Weights of a small transformer language model: vocabulary 8192, a variant of SOAP for these matrices.
Each number is 128 + 24 x the weight over its row's rms, rounded and kept within 0 to 255. Layers, rows and columns count from 0. Numbers have three digits each. The size before them is the row's rms in percent of the matrix's.

# q: layer 6 attention query, 384x384, rms 0.169, rows 140-191, columns 288-383
# k: layer 6 attention key, 384x384, rms 0.172, rows 140-191, columns 288-383
# v: layer 6 attention value, 384x384, rms 0.247, rows 128-144, columns 288-383
# o: layer 6 attention output (transposed), 384x384, rms 0.209, rows 128-144, columns 288-383
q140 092:087142200147135148148112103127180109137097122106117149145128132097127151128128126122130153114138144141113127095113130102137118167117118112093153133154127093096086134162105139133075080150126113132137115169134109132108125136136143203118134107112139116131098103106164117133136127116125140125
k140 089:135145140103152140078157131122183135165127148206105140111122117110136127121093153138134150122153164155139149153144119118112107151165152143141136118145110099101099132112108120129139134142130154127139121120128152156176126143072106155144120111124118169127171121119119100118074102137133155144
q141 095:105124142095131135125130153089140122155157105168178112109130154116094125184136145145139116112140118095142100104106135110072116100135154103169163085122178138134171176129141132160122134096162078137130123115128131123143145154120143119183124122128173130083126165113108123164155113110171110119
k141 097:170113151111113154123127156146102115135137136124138162134143112133133150134131133130104150121073133162121161135160115187130151135128166149082105151113138121152141147101054122094144152137127126119121130134159145149149112077080129120106144067140073126129148132107094150130120076106148124145
q142 096:131084124076112145099120126089115164131102146096125189153104122133134142123088116158125131121131070071150099122109143147107118090114125105128156145116131129121121142139133123149150135156152104120151154134089082136129118110174139111121127152142133151118080142125116137132074074145124152106
k142 092:126104175156122092127120148089134119157125098103136138134087126153120114097123097124104103132150124118150143106083093165122151146113126150115128137136125131197120084174121147134195129101117111138120110101157153118149081096126147126114115104141148126087117112153107149112127147117131147097
q143 094:167100128124112093131085108123151138115153088124139153140146112146121164129139116118120154142149122136144123106123098105090148145140142159136138097120108132077142097138100111119109140110139078131140146170137161173093122103126123158130106154089124151084148136094093152158129132119125105116
k143 094:110131156146117139119108169142128130121110135140107132129103130129130137103150111106134103085105075090093130150135133124129112130140170204098110142138133107129149114128085104075144118108129158144169066148100114147100116104141079149103137121129108184103117131090115117149138136127108080151
q144 098:154145110133123114133147187132053133137142109148062153121103129153138152121123145123104153132155124140139092131072141128167173143108144133138102105124118114191149114113125124126077139103102163085107115124150132121144110117143130111150207151202117150172149130136194143132132088108154113119
k144 096:145147134116133141173137111123158131128148094176128119174117138132136110132135137124115098116108143137134135106069129086133088127151108122138123126149149177114119141161125169119135106134142118116165123121125138121103104096147114132147162125147095138134143140189123109172120123110138088132
q145 091:158129113101118134152115122158117152120143122161086155130154162104122167157133081069142122173163115103115128151107157169110141101113092062142110133164160125121076152128109128175114132114111106118156093075115095135095132124130151127120141094125110111118144129108097124108168111110136123121
k145 088:152182124106143112140113185116104121118124127165139112123136152148117126174149147121124125128159167134142150155125146130167140132117140049112132166106129102157086140166114103105132129143095154142100133123105116134101157143158119157123160098129140108122162202124125132125144133145119139186
q146 091:109099129116163163109135150099136119079117110091120106157134137155119128078144144118160155125132145152164119104117144150180157098131138111142146181124095155150116147124151134115120159144128143122120137134132114153106115104148109176107132146155136122121169115145127139159147110143149128163
k146 091:135126160136137095161125122103124133148132161073128127134102117149124145083110108123127154139144160133157094117143150140110153127096166150167143133094143137091130149131135134128190126174132119127081094078151160120119133121146123117135119155114136126095147142135165136102105104130148127119
q147 101:129114104150101123092115136155118140103124108148087136070146112100122135097061131118137126148133096099131136155102143149118133157114113093110114079139095121155113137105051142154163142093185105124154117127112080140102144137129105098101133106118139112156120113126076120100098122137129171140
k147 096:103108114140133120130116141102162069121166127127153138134134107140137112126132160113142099159138159123139094088170110153117158140117144077110092145123112130125121147115069122143118126133148101153163158154136130110123134119171098129171116099123123122135109137139085081105099176124142178148
q148 101:129122105174139127154137125134095139117142112138109136112101099123151121180100138159123145166129172178177145132111165140119123194084096124182126136171120121173132139125131077123142082123121117095123104131146106141087165128118129144162166138083124119140115108100135178127175113168135142146
k148 094:115105156136121129114105087174089124128148084122149116144140098118149139155131099138154113145141123106155113139071134118088149125163120133101129117139128160169136151153106118084116118134118146140148144107087149112084119157093122088120126124117133168116145107096117100158098133122144148153
q149 094:132076139122122111146141096139167162146116119142101141186119110123117151114087111101073126167126113124082144094115128150182159130147087076077102147071124109109133104109137142121117156185126119147106127141141116068120161112116127145099137136122162124165101120169132088110112116112143115131
k149 092:106143157144155104096134118078126160181112076148101124158119137155124147132106123137140143155081077101126126122116163136130143128168128156106090117126135160084134110135115139153130144132152105182091094100102116126083150168128126091142130153151145118147129106107169106157160131143115130048
q150 102:160084088120126161100125109128127146141143110153110158158105147114148130150063096152136132157092130131070106126085135111153145152085113105105110106130117130106159134133135111124137083132131167140129159131091094125134104164091137115119136141125150088164091123126097111157147121108205159112
k150 100:133116098071136119127129113136114135119078107142168172142173139088167128136099114077109125157140140181120134062093092161139125100120093107134111146113130128119146149166152127150095151170128089151113148151105131131099113145109106089160158076160128137134108113133106134160112138095152118124
q151 096:091174129127146141126132154120139108145148112153127160117140154085169183159156113169090121119146112126162144126127113140105126140159120084151115176132146150154166151138092156125190130173133106152131069104110130128087144091131135105118110161102113089103095113110144130104107139122123142153
k151 096:140117118138081095122137146177114137155128125122119168120104163159137137158168146133144128120147136117166141134152090155135179135136154157130115092123133105165154096074114097129145118165117171146142115140139123087079104116130107084179120138129111133085121112138101123118093099142127115129
q152 107:141133142132165168146117140136133120110118133128121099083117157080073094151133200086105149127119095114085172141124145140109087137167106114129116113156146134148107127177108128123112169142149144138200095103140140116099128101159099123110112142142159183122153157141113100140099132133141091114
k152 098:128117155113135110136127153163123085129159133126149151127099123118175119124114126109155111143117128137115175123132106077123096146176120167099140187171136098093123163132151114127100133132091165152144104173106176076151114147160166218117117115145148145126132100178134107140119147151114126144
q153 098:163077100157123128150146137158141106157146070104137121152156153125145104094119121111115078141122123171070145155132130130143120156128137132106117120126153106131174134070114131098125159174091114086131099126174108109146152126199095170161110187126129120120130126123120090150147116139142121157
k153 098:154153128119167152177173099143154160080122105126100100150119166182156140105114127141121095137105097115118139145115153117125136100111142108143146161138142127129139128122108139126122109127135091082184094164116169118137125140143132122164088136102174099124156087120102136151125099141165140120
q154 095:143110129131150110105162115091118136157149086113128122144097125115175145121115115133095120079153129126119110106103102172149076117139133115141128130126121121126119177151078179115127133127130190136116150105174119114103184119135140174115111136077166135120168135161101137139093115099101116151
k154 094:125112153096142129088131140161096096136135132130136142111132114137105153152125175107131087085117138181155131157148140156150104109109113135105095061140117125120105136088120149169114150124153166141152125130149132104126120154165126072134113119158156118136194157144136147166135124098092134116
q155 098:102122108072147136081111119132123086097161070133113125156140128147112164115143179144122077159142131130136147100164147140123087124157175113130112135114127116155112130141185107124103143157165135093109139161163182112123139145141157095117107137170116124166122123105123088174100155101096092147
k155 098:091165119121140149122101175110137114144143114078108096153100131110085130116109121116136109111079129135085171152122148103137077159115171119169143115125101144124116145117117085117131123153129132124133133103104109115131084110140131150129086131143157112110118099104125156173068123165118103095
q156 098:110113111105136125149105125118118164163120140177141123134155149105122143175130109130114089116168145076120140170129158098097163139137115132145173140095135112154159141130148166131109080143140136139122167104076141132138126141139125149153152164138143145131109107124125106158154103118145167104
k156 093:121133122128121146153116124113118110073124140148138123154096145141145134129094132130129115133140153115106113116113106112151127137123140127116136150105143141154192120096105159142087124142118102097117155153114084163125136082089128137131104124137093132119103149128126104104174147096148182087
q157 101:114148108092104120107121113134113131137120163131138158110153170109161116177125123110175129146139084107126105133129115150128127110156065122127121087122100116116097108108154136121135106115097150153154127108095113127142155146127126131122100134102148148100087136103133138122092119141128109158
k157 096:136175143115145140141137188132077151177131137150136136149137157143162086180156155106145134157095125137112142059136118101141088090165123067096107127096119144136112121172087133136150111115093110133135128128159116142127117149122132174131137134093121126143114151120133163147144141145104084064
q158 095:115097135089137144165122132128147140104157182085116112142152148096116090118138128125164114140128147125123160125129101147108114121157118106110138153101115098125128131170088126069095116135078120138078090137155117153140142130124088121122103106157180158145122128129129140123178138153136081121
k158 096:147111157134158179105158170101140159104153138138132187128143128113124079103131167144155128136165112090149160146088147112123100161145138155143150149129153090119108111112157138144158139150121171115144118130133119142142135135160144120150127065158130129140116155133116110123110120145124114135
q159 090:159141115086125099136114141148088101174116096088124130095139118123160107098140127144160123096156165156172143139069103114078119138142130183116115152133118126121148146092109105144133145137118069129129077164092113144100151100096105122131118138090127121124111102117131146113099137123148097108
k159 094:130165131152145161146174103147129123148113105155138147126067112096180164179183117132156124090106075131148117117155140173146121137132103152121127190129148096119139130130123150115102093120102145172135095117131151145169134130142129095158137143137101119127137111109102154079116109142138165132
q160 093:074127133118138124128148161124098136082149120130119087124084146123105141140122155139105112125127138111107110132095160182139141110123136147126120103142179128116148129120132173121153128168143154139154118158150115121119119095152149100131115119141110075150139177137140129105128147139142154127
k160 091:141125080112156089114119127141116138104124058093155100148170123130111134099131131171072136111127154100132158136131156153108136115112133180109142089146125159101147093117109152158132146113149134133135134081152112113132084100180109097134146119161095129177129149119163119178097123132092158115
q161 094:103128139093141148129130136110163101170148125145087110110180140148164155106131137157139159108139142106119146107090144142127117114104124140139114124184112129168102138140086128095115134180094097135118135153149125100145103128182109111136133141109150137085133092109136075091116105117112143154
k161 099:112123107148114133130135134105148099151143105139107117124137150181173166145121164140145120150160119119134144109126107085104106128128132140146119108131143169114134126119113108148213129165140084075107088153149102118152137079127114114169101133082114125142184104132143117137083144172123120094
q162 105:101116112119126137124127142165130174094124109168146094131129132125156111084138152109110130136166139089082190082153104100155142096122100138092103151150127093099094108173130154124124110098129131135136106167146145123148090127100145125110133122184119125070122144157175085142112132146107124133
k162 102:145153108160166124118142148124100100122135135183125101138180192171161131110120157137100137148115151137073123138125107076165130116118094133094147146152142125146100111157146092103142137111134131093156109146093174099128120121132136177136128101140132097107123095111130112131130174159119130165
q163 096:130103171140139136125175110124127173184107109101133134152137121119103124118126100100115171126150081142066168129173120119133178160137102140106144126112102093087109073164095117125149108146100128137097119139088125109088093112165082153125129137122123110109096138135112137145114110150125131109
k163 095:185087147124162112167137098114141172155142121145129105126127128128102106123141100110138113113103117112123115135152126120168201126122144115131142134137168140098148096118107158140085093137096116138085124108086128065132126142159111136156135119122151159142121166122120095118119095105143140097
q164 093:118094157099146120167093098141111124173108125082133123131118119108132116125098112155118105135085095125111176139149148148098146130141118178118074111112116135143113152155203107095092142105125085126107145132115133162093156124146120122095130130124163136144157110120137125100201135126082144151
k164 100:100104114124087146119070130123117127136161122095140124103184127118121167149130126107146120162111125125125139132101138140096141113159119094159116160131150152148137090115125111143117169115106142153119149105106121166127124135188121108068123107117128109087108117147140143129159158108140118127
q165 098:139157178096109126108098177118107158125145173075104157134128161109116090110121119109108125139098102169116146162096166084120100137119103144105179112130082144138140155139135146134152088106120112116180165149170142136131138127108095150127144159117097105170108136142158152181139123128146159115
k165 096:127112136135169100164169075128126137141137121145133121122149117107136099128100071148120118170083088110115140157118150142171166140105091089154134118125142151161164115146087105159111122130106137125098139103116111129127125106122107184099121125143133101102095136140186141182167122147122127101
q166 095:191150135162140144092113161107139094169131131111127112140121103187135152110132132094162162121121118160127131106129085142168160104071145128136101128136162182113096126119122151122137110109105115128124135114149131138133133131148072129159130083112162134106119126143115103156127145119113141131
k166 096:130086170110132125121141155092131135126098152155144162111108146114159149102138120135151128111133097121150125146152110114156098128160139159137115146140150127161077163134105120146149098149134094124106133151151137185132109150182131203106086108098131138105125119109083114128133085135148162153
q167 098:115129111142152114110101104134115154094131142145083142157144099147132127124072150149060118102100137125089131125090175084114086148109117120138122145126125112104154149101094137125163160104123108122131102113159174147140148094118108194108120132166093118141147126086099139172159118093112110127
k167 093:108191131144151111131155141152104192132132158124129120161130137124131131146152110086098120127141125154154108108131132125166095136141098125129143133119119140170118127137116159088130111146121130116096101138130101132155162096124091106140154090140070181146122132117073122132155125125160159136
q168 097:165129122106136101101155145121167129092154124153112126133147081099154155095119089102149134136110130144092144131111116086128108126131112126136120103143103133102102131109122137114171127135145126139146122127150149161088131149084122135104092107170106079144177114161142140112110120133116097168
k168 091:105168180110123131146142117107130116121139150130122118137162147128109115142130102105161120126121139135167134111117089077171134113103153089124123181157124104130108141144143111124105142107124113146153106108114137140137099122116122099164135125135150148117119142104117149133095143138132075096
q169 096:163129120128089121123140131157149123139068127117107111132106122139130161158174149141126123171122120164142143126148143159099129138126172110121150140163131130162128114098135147114155115109122143119145148136131091143139118143135135118127142174133172097140133106125124131110115125139142170138
k169 099:101144148105092111122185106149135124106146086148094127132122184120143087153155148155122180133118116104100101099171173126105123161143126106145130117124139134164172149111130114089190114111102150137155140121104127148156113126114146113165085109135125148146152092091109111090131133140111140099
q170 101:132142146122124143119175121113105094126119131154128081100115126150124107120159136133193075105146110078152147111131094138145119131127143148085154130137131114062118153167121121127130132111112158137096148129174121117134123104146112128145117128114129119131156130132094096090092116123096121123
k170 097:116083131127127158090139113120101096124153108152125108144096100121088127128144162097128121099129138116145142157160124068111083138149144122157089099119150138110109140113136159130095130122119173106158145177134100128139143090124127095155127101129170150099149119119162114134100133130089142115
q171 098:154138113142155106103156121155137137082133142162102100128146145164118155127080126116103132139127079139140119153139147068151125141096117094148129093162126162136113102136122167101110134137142112127099141118155107134173158120121093099141128121111098145143123096070081126134142132161125124118
k171 093:146150136151167145099126136150126140105098140139139118152113120130100128090125104136153169145152137115155132106148123101132075108087141122141094125152100124143115074115099089138144146109097108094130099100127120099128086108139126119119137101114080158118121133129136139105164136138140118119
q172 100:070134124120130091150123136123134125121147122115163123162095126153102131110122139177133146122150122095129130155137117141105140209107169062147125154139092138114148160131095131107143154101150110126132140147150129125134137136173161111122176139117103143136083144115128133115120106166156138118
k172 100:073153119177129123121121132114131104149166124106094149153104134105126120099113130146082158152155151108142114130103138122122150115109153164178123135109173117158132137148145103130171127092151122114134145155111133105118135112170104152100145150137080136145148161115151125147125116119128123114
q173 100:148097103132145115081157126103142104105119080129095138159130123097150144151162162157157108120115132162133136143115171184111126124094108088106108139142130119113143141120084118142103147187138164123166097129117141108136110152145139083139138127100119074129133124155091149147100134127134124116
k173 095:086122154112147128127113136086152106119149126102155104125100152120152163131096162137141117085118123111124119113120102157092110087111177156119140111125140110118098152123138139090094153193122121166122088163111130116105099163110195114152154068105130102146125160126134095137144103131166122104
q174 097:121133135134114139122145130122109170107139119152066143145099111135163100166110089091109152110095094133175152149139217116105125130107114111123099112121155070127162202087096138142137109108146148142163092106121136106125124127097114098105148134114102078129135109136140143117087081098169081116
k174 092:104104134125161114140137134143098123140136115146111118147119133128102116164182116146110125112138117099141145133141169121124136093101083173105163144103099110108148147121117151108128115157104116152100171140125163137138140140128149150135137172177092180119089158106116188136122102146104153108
q175 096:114153095083130148115152113120091125140148116079114107173139186124130104135141155129074155127132108149106171108179175098111134128116166138129102161138118146150134130123141115158132131106093136094091147110153145147116143128115081103124138133083126129116132147137153139097134100145131162122
k175 098:127137142142146172154116130104136150168142143107152098142163131154153084110150114151066162066098132112112129135125108118147116142079125109117151089131098158147141134136112105162159084110134133063134109148135117139117136192098161115117132092145171133088146125154119165100156148132113156147
q176 098:125102113136141141125089119127180144127171123078099167094136115163094143107103120145113151141129121147110139097153156067129126136133141124138128166106148131124097153127117138092134131153153110090129151180114140127105080132087131166132136103133082103134091107115123131121127144116136157166
k176 095:138124122111147135145157128111127141112185095096125126137154061097098155145146113148119119136166162143096141144130122111134134148130169111130150149121102100126160145081101123117131124167181089119146151133093114122173121097126155117141139113132120160108110138115112133119106144096115140113
q177 096:135187133079135075106105129180089135188112128086169115144150156151137117106152129114160108127111109110149101120119118145102095146142144121108155138118153164108157086111109113079124130142139105109087090135080117120174127110147124108116112149135089152149114140103162142152143155128119142147
k177 098:132122171187119116161143138151154134091124123120119139158122119120140114128140084176118117187073112130136111098136127122146110162133129136105140116154119134156091105124160123122101132119127110112152116163180050109081166204125143130185126128120194139149131140174113104154113151136131123143
q178 094:153103128151153143137111150142095088100116135150160146132101119128119141152123087110133144106087125119112115108116115126080077134109132138148121119120123153127177095148134145146104103098119132175102100148134171142131189138154130158139109131157107156140099123151122143174126142126090144173
k178 095:152109107143090105162118173112117138090118136149108140111116117104138132141127089119129139150141150140131101134124081155128112198120173205099134148121082172120125107140173128147121120118143172150128159132127135116142108170126121153110134080165076126168109148124173085119139166153129142116
q179 105:153133145122140117090146198143133102126107149138130150161151140137136149116100157101075153115099118117100104098153140124100171143130117117099106130100116136145144121132098125141184115124136141127176141164125151142127142116116123100112147134092139084114132117097127116142145153154154169140
k179 097:117105108160104135098166145113117113187103112151154151133125125104078173116103127137153165158129160138104132092127136114123151149076149082124146081102128151147139095149129103106170119124135126162120135134162135120145139136139122162112091116100099123097116101113143154126144134183157108126
q180 098:114127139185186119101111131096122147100091104106089156127172140144087141122100123130144096103121120152182118104126153109136135126116118133128113127115169144188125123146127134139165131116178118103128104095132084144090134114128101115152127151081120095123132135108120164094102130138125146114
k180 095:149102141132131102146143124135108138131093116152134111153145140131113176097081100103104136141169125111154135176115160180144164147136131107096147086150079125128146153122118145142101141139085146132108095143138153145122123146101090142131084183112099126160157156107103122150164152136134140147
q181 097:124094100166116149137100145120136131119123146089131147127115075126110133116107119105131122113136135144128091133102100171130162104153130132150139143154080163106123152181104108079133104129182101170098107126153099094102137146163099116166151127156111150165075126112094165156158113131120161141
k181 096:094097124158124137087135133133122106133124095117158099078126091116117178086166123093179093149173160133162087154123102105122102146119140164121092114142126138105122126180119118129154130111126114159128134111169131107122097142154098112134092160117134151122095108125118130150127120135139157134
q182 097:147134114126087086130099148137111102134128162135160113153125128147103113155170115127142115101134141140117187134116100103139115127139125160149160123154113129097136159115130138154144102124158133151137135089110122124140083167112158093157163080140103156156114088133136109175067099049167084148
k182 099:129096115098157118152128088114170127109165172085157139124107070126133116116188140101102106128109137118116133152125126140141129107134122134128217125124116123100110162153084101126117116164161124175149132100091081136154147119125108140106156095185106125114078129194133165137116118143099126121
q183 092:126163126175129115117128126129111135138074078125139120127133141064125157123112155132166117121131135079102134152118119116115124128125127099115122148129159133152125118132154122089116088133101119160162105157110157149145111123152124148156204094138072134119130123142112130118135115114134148112
k183 090:137132122152144173155144142075117109115131141122099111137141089122121128124134162112111135120118091129071095151158131118117090115114171120140123073141164153158083128166138135061138127139151107129123143114128147098147165102136170116091136148095100090140192164116100124130099123129157120157
q184 090:117146117128125120079131173190159150122131108126142136105113134132161131154095153134100114152155132127132094163119168101149149108148118155195123133113062164118126144117137105118172130148143157144143115154164129125150129151121092078173114127110127129125158136134103106125136159166124128138
k184 089:153137120155142131112156120165088120089103119086058140139138140112122136144130166149076136127099160133109074095139094132120146119131136138172104117112154138132124174121137118148128139180092143136090155100190118156138105144124099126107104125118146123125161123126150125128118148158120101098
q185 096:079141119153124108099128117136181147088119128152085153111101111122180168159122101135136124150087141122160097133112141082103116156116131101121140148097156138128116158091129127159149083151101162123204091092176186122156159122131148101145142105051142138117152124137120120139119129096125135165
k185 091:108102115118121136140109085181122126100124193161131109131123143103120100100124110180110124150136065197154132148158125102093149140134107153138148112142151161138117142105092166134137090153072146145119170090125124130117118154084142134144062091124108112152153084135163112103124137154129141162
q186 099:162112140124127165153157121167117153114089166144182127168116173148122097095140109095166092134142112088135163113175137119131115151122140118123117117162139141119142120140111126161102116131087132130166151170137148107139152103098116133113128114183152133100104133139151134095123140112156132149
k186 104:145160129114138102129114102127109161084118135126116179181153118140130158100167113080159124156138112140159142094151113112137099135104088167129113126146199133131108128119130137154120140082136141135126096164146114126145121137091099101121124124164159121111110107101140121094169138131128129113
q187 091:148165151114106150152120141134171121146141098143104110128161079172137153176106092137131130147132152136153153122114160096106115100133117134120133154094118139149137143166137123119128172127107079097200118157137156135120169149133122107135132098110143136120103147130196116126118156144148072147
k187 090:137131104124150134143118117137108085119126122081099131088109125118103137136153106131158055089174127140130126130162100126119125148144120124142133117129142172141145084116113099127145136139100098129134130069143167089115117139141151140097084166154084130156134126130121109104112126117172095103
q188 095:164174151136101168118145097088118142101154116131114130125118136134156168164111155143104092109155100077187141155104129159115139157140098134162109135142163151138146097099104124218096106143177175165151103074135120137094149149143130116142118135119145103130133124139150139123119166100151126088
k188 089:101075180147146115124108105166080106149142111120143126110140114129125120112082078109091111111142108139114148173121129170102092090131137124138100121148111131118110110094118129168136127112139097105161161166149168095106131117115120161152130148173070114164151116142111103147087141151166116140
q189 090:157133122117146130092083109093107098155120135094149158099145089108100124139091129100169115124164123130133096124150107098113078193102094102095184105167102140085108141104108125095095157135159068167157131121144116087145135109050112111117150115123128134127097134113106168108143121149094148155
k189 094:104155125110128134126133118127105099128106146087111148125119158161124128148130099151174115158165163117212120135103146106157136149142147148114124140121135138160149150115112131085141138115121090125144134159185149104125126156135130132120129126092115131139037131119120112133124135112135136125
q190 103:139150110139117108145149136164097121128138125159148148116144145076154120167181112113172141138145073143153109159145133135104190164133120070139132151118160132110119138150115155143126106089118164153143132114095153123107175127106083122138137128121148096130163085132131144110160101134152096135
k190 096:141123135141135164134160167134090164139081112152161126121100147114169116145132149059189166109164104160121135110140155101111121159123155101115181145130172112137161083104093113137126126131109137144098131160104147141110141118093161106153156153131100142139122126104095097136144119108142134153
q191 090:107125182122144151156170086118104153119083140144081140090133137121144087186151188113135112148144120134115137114099123116124126108114111112109143112154144083193139159132079132123134121115141126145126091132137120128157112123136125123166138119135131152142133124118118116133086109135125138122
k191 091:106114128111159126141080135109104117174137148143179094135121118142132125115151126117125122124143128145176142139153153109156159099118094107144125133118144148149125156161123148109142083166123127110114093197141188107179147117169135117133126118126140144135126155130145168183147136120120157110
v128 089:125139125163099175144122166152170169163121118168161135106141112153148111130185129165119083144151100135123100138123103098104113136160171106120134139145119120095083132145159115127129089121122130111096145151116119120124131127125112135113093144136112114126151125113119075138114117143096138139
o128 093:113107124122137124094108135094107089142123144078100123139102132069130121142094117120132107079142165120141135126160142119188100116122130171106107146116127129105094134104113100097163108116107133125121152134156117134152118124137128094176150136138109090105108093115129120083076097139118125143
v129 094:123153099116134127124145072144152142118103155131073135132126158126084148099159120112118134184144115137105149113115138144123131122116087128134158112124137149090141119075133116121142130135121131119095110088139133131109110155105137154098153140155147129103159110130127124128086158144121108158
o129 094:141087152138123138108079138119077090157116115104139134110127122086133121137144147129130131108092156121150085133072143152145134169141154138117148139107096116151098116133081142165113143062145181116135139103111128119125111119130110102153094123121139100199135125138161145165125104100175143122
v130 082:145132100134146126116144101138097136116150094118120132183128138142121179096108105162120100156095138155141128138142083125140112121092124107132110134108168118160169112122133094121095170162085106133127172131150141127098133105176092112127117130119130091119118150115130127107130134143167096128
o130 088:145137120119169116078160160151149138153098117124155127084147133134134144126164114147124139134162114131149088131109136163140131100122142174139113108129143144129141145163106098126107132116118106172157116142163124155145151143119182150103112095089117115101159123081163148133157164149151151096
v131 092:109111117152149133098147133132132091171096116147154111122141133126135133109131145119189126143095115113160176155101114171117106139136107114155233092133156123128165132122135124161171091100166126112123177114127144140129116149146153142088109107132101136089142153133126109117095120128090174161
o131 091:117124096105152148149081082140131118142159108130131122128116116105146124169156105132086135085143099155087117136137138142145125156124150182143141166130130080107143109114140096094073118122094158100123122136131144135175086095155098112145192142156113141138088130126138159137106081154169125124
v132 088:150108114124110133132120124092129138168121094126130092154122117153112115130162145161117164139121152142146156128142152118131109157119150118096106108133134121163066184118123128134127149133168147151108140142127114104141151098094109083176109100124128131089128140115142113102136142134151121121
o132 090:143131111119093169102120121103116089079121190141165111144135139112120137112083139116110078119123108096150082131110132149126091122182112133112087141104118139132151104158166176168139125137117128111118129140107088120147155157151150137090113157146144128141135108113135085132136134104077112116
v133 091:094134130153156124158121102136113098089156075172146128119136119175126116115126126169099137142130140127167142134119137111158122125133131151153151145132148080144124113129140100126119145153131096173112114116132162128082093106124100159112144136148130117157092081160105112135106111179134190167
o133 085:141100111123113125151137135142125088136137152132122104124163126151162156132148137115106108116136140115130130100106159158110071126073107118110123160112113155121151122137145112090081136106101121116135094147131122114121160152149139141098088125150125117146171138119110137142130117116149114134
v134 088:102156148085163120080154070073130112154141103131110128138173135136129059167100152124142103081082141182108123100141129139114139079090109125118159118104129112141130113121154123128145114113128109170112157142138147134130105087139156144078140119137130146164081139164156108147110142162129123108
o134 091:086160085102140127132115123090111128120119104089127156123145174142150159143176137135151163119117139118131096137129093128084136154123126140134114089124139125134151087088142162178101144136090108126104087115071114159128118121152117165181106105171125153146151103176101185142118116126084124156
v135 081:090074092122119167099121135131137171138136123092129115162114132117130127125121167111150128134130119105130129127167176125090119153101110100126141110156107153148114184094112085110167135088153094142129119155132126131103115140124110087102137144145140154107118114122141136136113137111085146090
o135 084:177169124134137129148138130143145138169135139134151107159114138108144144146130088053097094152112140151116147146115166149144111128127154100116151172083118147133154117144107110128124104098145090116151124109085113121110054116103127131122104114131102129122122174109124136119158157135133155115
v136 092:147167152115132130185134124112090169101139103148144158125104134111141114157136130138106088128183162084159115132108116141100131152138111144137092129125151127155123140172136101167104123118151103128165138120120161120134141165109120120146118051117120155115151141166125130148110137117095153144
o136 087:106102097116122122117158160150132117122118123143103118155122184166109147080138149136101119108124113174112156127125134121155107136113094117087148148123170126135145117164119158137107106111114143110099143117113119147132150112111178126145122144118104124119116089122129130074168137145104143105
v137 087:131168144114118151134093121110129122133059134130098164152126133122141194166133118130146104132096104126098112126164116119124091116123147116158131135085107104097121134111134097107121120135149114158097118124118099112124117142106112160117124160182137107123123149113118114090137168046116115105
o137 092:137111154156148134165120173148176129125127124127140141086113124110140145098136127138137110145074134135137123122127147159165152174160104134129141140131156159118154108085098085159154127147095120119129137117143139112105088122147142132146103156102117100128130104088110114130118108137123128150
v138 090:134124142101168119158111173131103109150095132077124128171142154195120099100115118167081115141145134093141150133145117108139072129105144143148123134100133129141127125111087125124124095156143118091140117118151121121136164102132104162155145119145134139150130166146109099095135116166124147073
o138 094:114142090136129118149140152120114110103119128164112144093115086090118153158145152113137080111137146154149091114133122126125086136132105118092130113164141139100161120108134140096126087134122123148138102102133130125123148163110163098144133091099102082093147111113076108123141134086106110132
v139 083:138137167099148110129130125140144153084110124119112156151148116116115097097129153213100139148131134094101127105123141102150102151067139116135100124129107089127158153168125131149141149143113112153132124128112135095125146075147143182129127061112143117098141126124120166084119095091127157176
o139 085:139133110183114122126136104145163135132152139121131077087140086090096164165096161103116122112161138169107076163152113149131099116136113103132135126104091133133146130082108137129151129138131086122138113125105123111089111161095108153150180165127109092149117114125128120125105144171194109121
v140 085:104149166101141118142154123124117116131108103126136124149158160100094113153085155136136181141139122184117150135112110135126132133128154140088139146106158106148122133125165109133117154157110152143127092101119102128134141119126126185183115141143162153145138142108103108137090133180147108108
o140 088:129151109124131119102108106119166161113119147112089123128146120104110103126106117164134106124126137071153099172111136132072124129113104165138097129144155124133149076121145086154151115119147114150105157104110083127091195174128130126155075165127126177126113093168137143139184127140137142115
v141 087:094096122099137111112169129133110102140100153154129140113126164098121137117108127192133123057114138133163168106147142092128129125148126116118101139187160094119107178112127148112109131130148082115114101121157109164137106123129139122094130117117115129128100162141139096123117143130118164115
o141 092:103129143136081117106107139115107154112162132124089140135074112106118133140136102150093146093126088104140125124114119141111126064119134160111125113093104119107130108072127157152164112143152138121110142103131099109107125162125173176127144132092117106108112155130152120115088074176106097143
v142 091:178110134111092131114117129112159158120145093121121108146098141142148128125153131116111124126161135114078145160145099129074149102146144111154139139142092126127113077149124105139129151106141120137090116063171128083102162145119113141126148108162163143127139165099158106150123108111207109141
o142 093:117102124127123156122131107147109109164117157101147119102110115092109159105114170128135138131090148111167110105144136160120091129104153165150168133153136140166127149149120102126110100136148133137145101134154114115127093081124138144158104121104102158140149142133121186103132092114101179117
v143 086:148153193108100124141142139124148097140125108135133163141113136167124144102139118124157105105111128136183118132097140162143143091179111073103158103097107136111144109124130098128079169123098140153118149129118161145161124132094100130166141150120140156186135120158101139156130124140131121129
o143 092:154124130090164120122133114160126147182134075143158102152117102139108085128109151123105125133070096126131143108135171136094109114115132102134164102121148140089131104132141149110148113126125138103090118105153140129169142121146117145096095134139128155115159093123107071126101138119118140135
v144 086:110126085104110132124120119145120128129110125120154115148115118121149144119127137141124154145107159113095087158115125146152139087148138133152147120121143137096111166181123123134150145099116146148152147143132142120098122116182099136160152150127117120137132084145135165114126121115131086083
o144 090:072129136125150125147154080077111096148133115126099149133116110137133124137117143105126139134109140139138142129112169119117146159102114099084149104102144175132089098095153078140102144164187122096100128114112124172120135114139134120100089133149163136117146162109174111122126157120149140118